config = dict(
    n_layer=14,
    d_model=320,
    n_head=10,
    n_kv_head=2,
    head_dim=32,
    d_mlp=832,
    vocab_size=12218,
    activation='geglu',
    norm='rmsnorm',
    norm_place='pre',
    norm_eps=1e-06,
    positions='rope',
    rope_base=10000.0,
    rope_fraction=1.0,
    qk_norm=False,
    attn_scale=0.177,
    bias='none',
    tie_embeddings=False,
    parallel_block=False,
    init='orth',
    init_std_qkv=0.0323,
    init_std_o=0.00611,
    init_std_up=0.0323,
    init_std_down=0.00611,
    optimizer='adamw',
    lr=0.00114,
    beta1=0.9,
    beta2=0.95,
    weight_decay=0.11,
    lr_head=0.00765,
    grad_clip=2.0,
    warmup_steps=232,
    schedule='wsd',
    decay_fraction=0.742,
    decay_shape='linear',
    final_lr_fraction=0.1,
    batch_tokens=65536,
    seq_len=512,
    doc_mask=True,
    train_tokens=438100000,
    steps=6685,
    dataset='wikipedia_en',
)
Each number is 128 + 24 x the weight over the matrix's rms, rounded and kept within 0 to 255. Layers, rows and columns count from 0.

# layer 9 MLP up, 832x320, rms 0.0472, rows 757-773, columns 128-191
[[178 107 133 161 140 134  97  93 101 165 154 150 166 133 153 155 122 108 108 131 170 141 140  95 103 103 157 115 124 136 113 150 145 133 109 132 148 138 100 126 130 106 134 103 149  98  97 110 132 141 105 134 131 115 160 149 127 160  92 143 121 143 136 120]
 [ 96 107 134 119 146 132 128 165 153 149 132 119 130 164 170 119 159 137  86 119 163 110 116 126 166 132 102 154 101 119  79 125 179 100 171  90 124 116 156 113 153 115 157 100 138 106 106 141 122 173 168  98 130 127  98 110 112  82 159 146 123 104 129 127]
 [112 113 166 145 105 129 155 103 134 111 140 171 109 143  61  96 124 154 159 140 155 145 121  91 144 127  89 160 127 108 141 135 158 127 109 134 121 141 149 161 151 132 113 140  73 152 105 152 132  86 100 159 142 110 145 160 144 135 117 104  72 146  82 168]
 [141 111 127  97 134 188 114 145 132 131 133 155 134 108  97 125 140 155 106  95 135 136 138 160 104 110 155 132 137 123 137 168 149 112 129 143 115 123 108 125 116 129 152 137 100 142 125 128 140 154 125 101 168 111 116 134 121 150 130 135 121 155 148 149]
 [147 122 144 139 112 118 130 132 157 128 132 121 100 145 140  77 121 105 136 150 124  34 147 121 166 115 147 149 118 116 122 125 115 102 119 175 135 109 107  90 124  94 140 156 152  82 126 146 119 140 164 110 106 160 158 131 104  49 117 138 107 142 129 151]
 [139  92 124 111 146 155 113 141 117 183  91 131 121 117 139 128 136 147 119 104 106 171 148  89 143 101 151  94 106 167  92 129 122  94 155 125 113 147 133  97  87 118 159 114 162 116 140 128 151 124 105 147 154 120 131 130 135 125  94 146 143 120 155 132]
 [149 161 102 113 112 155  91 125 118  86  93 111 106 151 115  95 177 124 137 124 132 179 148 174  56 118 103 112 154 136 155 150 152 113 141 132 182  90 109 101 142 133 139  89 126 159 134 119 134 144 129 153 135 123 141  88 101 166 118 152 118 134 141 132]
 [136 138 148 138 118  97  96 124 156 147 127 126 119 103 118 146 166 150 166 126 109 145 133 142 130 140 117 141 109 134 101 132 103 136 131 133 122 128 125  96 169 152 154 164 138 145 127 144 139 120 114 107 108 105 170 133 125 119 166 109 115 128 147 109]
 [145 136 161 130 130 131 162 165 123 124 136 119 146 139 148 115 137 130 107 113 153 135 127 125 119 158 118  77 158 166 104 140 131 149  95 147 146 103  93 143 167  89 141 173 109 150 129 168 137 123  70 103 102 137 157 116 135 123 140 104  57 159 110 171]
 [115  85 138 148 159 100 153 138 155 100 127 120 118 161 142 174 154 116 157 114  85 122 132 149 131  86 121 119 151 140  87  98 125 125 157 148 111 112 120 132 146  91 115 105 123 170 103 102  99 102 123 133 150 131  81 117 140 126 130 197 116 162 112 103]
 [103 138 143 121 155 100 138 121 141 158 139 135 130 147  95 128 125 157 135 131 149  87 161  92 121 159 148 139 130 105 123 143 184 141 154 156 125 108 167 158 115 115 103 118  92  94 126 135 110 143 106 116 158 132 138 135 161 133 102 121 141 156 113 151]
 [151 106 120 138 126 123 117 131 180 105 141 144 149 105 106 124 147 131 125 163 146 120 116 155 194 143 136 141 109 122 129  98 134  99 127 144 162 133 115 146 148 163 117 157 137 125 109 103 117 135 173 130 145 165 106 140 108 162 153  54 169 132 122 121]
 [131  90 143 102 163  84  86 136 118 117 172 176 132 130 132 127 141 140 123 162 112 115 113 146 110 106 140 106 143 104 157  93 185 151 127 102 126 160  98 123 170 101 120 128  98 127 132  96 133  95 166 152 122 102 136 115 135 154 119  99 125 137 116 141]
 [115 133 139 128 126 133 111  93 151 124 145  96 136 102 108 144 128  97 156 141 135 151 128 157 126 145 147 143 141 131 137 110 134 134 132 123 151 170 140 120 155  97 134  96 188 123 137 107 132 124 106 178 135 151 146 109 134 140 133 108 120 171  98 132]
 [112 117 160 129 113 131  83 152 154 117 117 186 170 151 100  81 147 150 130 117 122 152 164 116 131 169 159 140 136 115  96 141 109 139 107 149 114 130 160 146 139 110 131 114 130 112  97 112 155 133 104  83 148 108 121 106 109 127 109 108 158 159 183 112]
 [137 150 150 154  80 132 107 156 130 156  98  92 123 148 120 136 134  89 159 140 114 140 127 142 123 131 139 129  92 161 112 143 120  92 140 126 139 117 119 148 143 137 103  91 133 148 117 127 152 144 130 135 137 152 150 136 176 117  75 138  82 142 137 157]
 [111 163 114 159 107 154  98 137 127 139  99  85 146 114 165 122 117  82 102 113 151 135 106 141 176 147 100 115 150 116  63  99 134 125  96 138 122 123 149 113 130 126 117 142 108 100  99 185 128 124 110  85 121 145 171 141 111 126 142 116 138 123 132  97]]
# layer 9 MLP down (transposed), 832x320, rms 0.039, rows 757-772, columns 128-191
[[ 78 136 162 110 123 159 115 136 137 102 131 137 108 142 117 111 148 133  97 117  88 152 118 156 111 174 126 102 149 110 118 123 130 107  39 119 137 135 120 125 125 143 118 155 120 118 164 142 140 129 134 110 151 108 110 136 116 128 109 150  78 111  95 113]
 [ 85 142 116 144 157 119  90 135 157 173 145 104 142 180 140 131 121 152 177 145 145 159 173 114 143 128 131 138 138 147 138 105 163 162 157 108 120 157 144 128 116 158 141 155 122 103 139 111 167 149 141 103 174 124  98 137  92 152 112 119 119 128 152  90]
 [ 91 115  76 167 126 142 134  83 125 122 116 133 164 139 163 126 115 126 118 168 149 132 108 114 153  84 148 108 150 130 139  96 143 131 121 117  88 131 133 142 143 120 155 115 189 161 104 137 135 121 123 127 114  61 118 150 140  90 151 115 143 177 146 125]
 [145 122  98 137 131 122 120 110 139 139 147 122 110 107 180 162  99 109 156 124 155 118 141 115 112 102 126 112 115 113  98 123 119 124 157 117 172 166 120 126 160 124 171 109 129 137 121 139 153 130 136 125  99 165 104 126 146 119 130 115 114 133 151 116]
 [162 149 137 122 159 118 172  83 185 138 142 175 157 154 139 128 147 136 152 163 111 155 113 116 140  99 155 177 111 133  97 202 126 106 143 122 182 113 108 141 130 120 163 141 109 149 161 101 133 129 112 187  83  73 170 138 111  91 124  92 118 135 113 131]
 [148 105  71 159 142 116 140 118 132 156 109 115 175 168 145  79 142 184 136 121 116 111 144 130 120 143 122 138 104 163 109 165 118 129 123 113 153  98 132 116  90 141  97 138 138  82  87 121 178  98 122 148 134 122 105 106 137 121 143 149 122  93 148 158]
 [116  97 141 133 146 163  90 111 120 154 131 127 144 127 156 110 111 138 155 111 138 172 151 127 109  88 166 137 137 107 134 146 158 132 147 119 153 132 108 111 139 163  88 163 149 119  98 161  89 110 152 119 104 111 118 132 119 150 142 121 146 161  53 106]
 [103 100 131  98 114 157 125 139 133 143 149 107  60 106 118 135 159 115 113  94 130 115 145 180 100 149 107 180 140 165 134  95 126 126 112 154 165 132 111 173 164 130 123 119 116 148  92 126 118 125  55 162 133 120 141 103 154 142 171  93 147 170 111 170]
 [111 116  76 122 143 142 130  85 144 131 109 134 169 125 115 159 124  86 125 146 120 136 110 124 104 128 129 138 129  99  96 106 178  86 134 132  94 124 140 113 144 145 142  79 155 113 125 117  98 139 146 122 124 120 110 141 101 161 108 116 144  92 133 119]
 [131 115 142 152 126  68 141 111 117  98 194 148 105 134  74 138 120 139 162 140 159 143  81 131 134 142 173  65 127  92 111  45 142 128 157 116 133  97  94 139 131 147 144 129  78 128 120 139 132 144 105 153 130 100 116 153 117 149 122 116 123 107 146 131]
 [114 119 134 128 109 139 138 112  87 136 131 144 121  93 132 122 161 153 123 126 158 102 117 137 191 150 101 122 126 111 137 144 110 130 154 123 101 161 119 162 126  77  92 172 111 131 143 140 125 134 121 145 110 143 173 112 145 140 138 126 127 154 143 136]
 [120  88 115  99 147 131 133 198 127 119 107 117 132 145 116  93 130 131 115 146 152 132 210 102 124 103  92 131 109 123 132 188 144 122 127 116 139 130 151 132 126 103  98  92 115 174 166 118 115 116 145 156 125  81 185 120 145 155 110 131 134 150 162 115]
 [ 96  86 111 155 136 133  96 142 106 101  97 120  88 137 119 176 156 115 133 166 122 175 111  83  95 142 180 147 164 117 176 180 146 111 158 133 161 115 115  79  89 128 169 159 126 102  81 125 154 154 136 123  65 134 118 155 155 163 190 138 135 131 134 154]
 [145  87 128 145  95 137  99 120 137 146 111  85 117 170 140 124 170 117 143 143 154 103 162 141 151 140 131 165 128 140 117 133 144  92 117 146 127 133 121 116  93 138 152 129 139  92 107 125 170 128 128 151 120 136 108 120 119 106 130 103 154 111 108 147]
 [ 87 158 143 154 179 101 153 136 132 122 162  85 137 127 140 150 176 111 123 173  86 114 124 158 116 130 131 144 128 146  94 115  88 150  96 113 125 135 125 157 133 107 137 136 120 202 135 117  97  95 161  76 122  93 116 132  73 102 158 141 143 135 159 119]
 [120 159  84 113 109 133 137 113 116 118 154 103 151 131 100 129 120 150 144 122 132  98 130 115 127 118 129 174  91 136 149 131 138 176 131 107 157 122 106 122 110 123 148 102  85 128 145  97 104 159 115 113 144 143 128 137 107 122 143 115 105 144 123 131]]
# layer 9 MLP gate, 832x320, rms 0.047, rows 758-773, columns 128-191
[[129 110 134 112 132 121 128  90 145 113 130 130 147  97 158  58 126 140 109 124 113 109 135 122 139 111 131 100 130 136 107 129 152 114 125 121 118 110 127  81 112 110 121 155  73 127 110 112 149 121 125 133 153 100 155 149 103 141  81 117  89  83 156 145]
 [148 151  92 107 110 126 128 107  76  92  52 129 124 151 115 137 128  85 165 159 124 127  94 145 133 113 168 106 148 114 128 121 127 126 159 106 136  41 111 147 168  88 116 121 131 124  80 131 117 118 119 204 144 148  91 130 164 136 134 152 163 127 104 127]
 [155 126 144 104 128 120 109 122 117 123 123 131 108 120  98 134 121 148 123 106 150 114 150 120 146 126 151 129 153 130 150  80 139 134 125 126 112 136 110 157 151 114 127  95 108 137 135  96  96 119 126 143 145 123 142 109 126 140 177 122 117 143 145 140]
 [138  72 150 135 124 154 116 152 105 137 138 179 140 130 151 134 147 147  92 151 102 163 180 130 142 164 142  98 158  88 146 149 131 132 125 116 163 142 173  58 112 105 104 166 151  72 115  74 137 119 152 154 141 160 121  64 150 115 152 159 179  79 162 129]
 [147 125  91 157  58 154 131 125 173 133 160 139 131 126 108 125 119 136 136  96 177 151 113 125 144  91 120  87 126 128 122  98 163 137 124 107 119 128 112 120 147 129 148 131  91 109 137 122 127 115 149 130 193 164 154 160 127 125 121 136 143 100  68 150]
 [134 132  75 136 138 154 136 115 164 119  67 131 142  98 121 110 139 100 102 117 124 116  89 130 203 148 149 121 160 131 106 139 138 164 118 113 118 131 120 122 113 107 124 174 128  59 139  89 167 145 131 151 116 136 125 107 169 115 159 144 138  99  77 173]
 [124 160  88 129 124 109 146 129 119 124 126 170  90 134 137 132  71 146 108 120 139 117 144 151 119 137 122 133 149 163 138 159 105 127 143 158 102 145 115  94  78 103 136 100 126 132 141 118 143 127 133 148 100 101 143 102 149 162 137 114 137 110  78 126]
 [167  95 132 159 197 148 123 119 123 151 124 123 124 138 139 102 111 135 115 102 132 131 157 137 140 115 146 124 116 119 155 141 160 125 127 159 103 129 103 135 108 144 136 120 154  90 107 114 127 135 108 157 108 104 116 158  64 112 150 117 119 114 107 149]
 [148 108 108 187  90 110 159 117 114 110 108 116 145 123 154 152 120 117 141  72 147 157 189 148 108 122 150 140 151 131 152 147 153 119 157 147 164 142 119 102 163 168 129  92 131 129 117 157 121 111 141 164 173 124 136 103 143 130 148 122 125 112 104 125]
 [129 158  94 111 100 175 133 146 138 128 155 100  88 124 127 130 162 114 124 107 121 180 107 151 124 128 135  88 149 104 130 140 122  80  76 135 134 104 132 138 114 164 121 146 151 117 159  93 148  96 160 175 153 138 136 143 147 166 117 132 111  59 108 116]
 [117 128  88 132 122 124 130 145 158 138  83 141  96 160 171  85 144 151 129 148 135 130 108 121 106 122 112 148 143 128 126 128 107 112 162 146 159 111 101 130  83 105 161 122 113 133 158 172 136 106 141 149 130 123 133 122 141 106  88 146 148  93 137 104]
 [ 79  89 102 121 159 132 131 127 112 142 111 145 148  84 135 116 101 126 108 146 131 133 124  92 144 110 106 142 122 162 172  99 116  99 185 146 107 123 149 156 177 126 136 126 115 147 121  94  93 106 140 151 137  92 142 170 154 105 117 153 167 138  93 155]
 [105 148 119  92 139  96 141 163 119 128 131 135 129 158 140 123  98 150 109 136 133 112 147 124 117 118  86  98 117  85 135 117 136 122 123 122 121  97 135 117 128 120 128 131 100 124 104 136 101 135 112  96 113  96 121 128 123 144 128 154 107 150 137 124]
 [128 139  63 156 137 147 113 130 162 176 101 133 111 111 145  99 115 107 152  99 124 140 164 151 124 119 154 113 130 108 150 102 130 124 110 116 139 127 131 140 126 124 163 107 156 100 167  71 105 136 189 190 117 115  80  52 128 110 143 100 145 104 133 124]
 [119 141 158 117 118 104 132 119 143 140 127 103 122 149 116 151 124  67 147 126 143 146 103 142 145 126 140  96 134 144 138 124 133 136 105 118 112 129 141 154 112 146 107 150 116 139 102 159 110 152 138 138 146 184 120 118 151 106  82 140 111 161 149 149]
 [ 98 155 110 126 101 110 122 133 128 165 181  99  95 113 107 152 140 163 136 158 126 157 143 106 148  85 136 112 141 158 127 142 161 105 115 103 112 123  93 136 141  97 192  89 148 142 161 123 142 181 171 163 127  81  99 117 169  83  76 154 150 141 126 130]]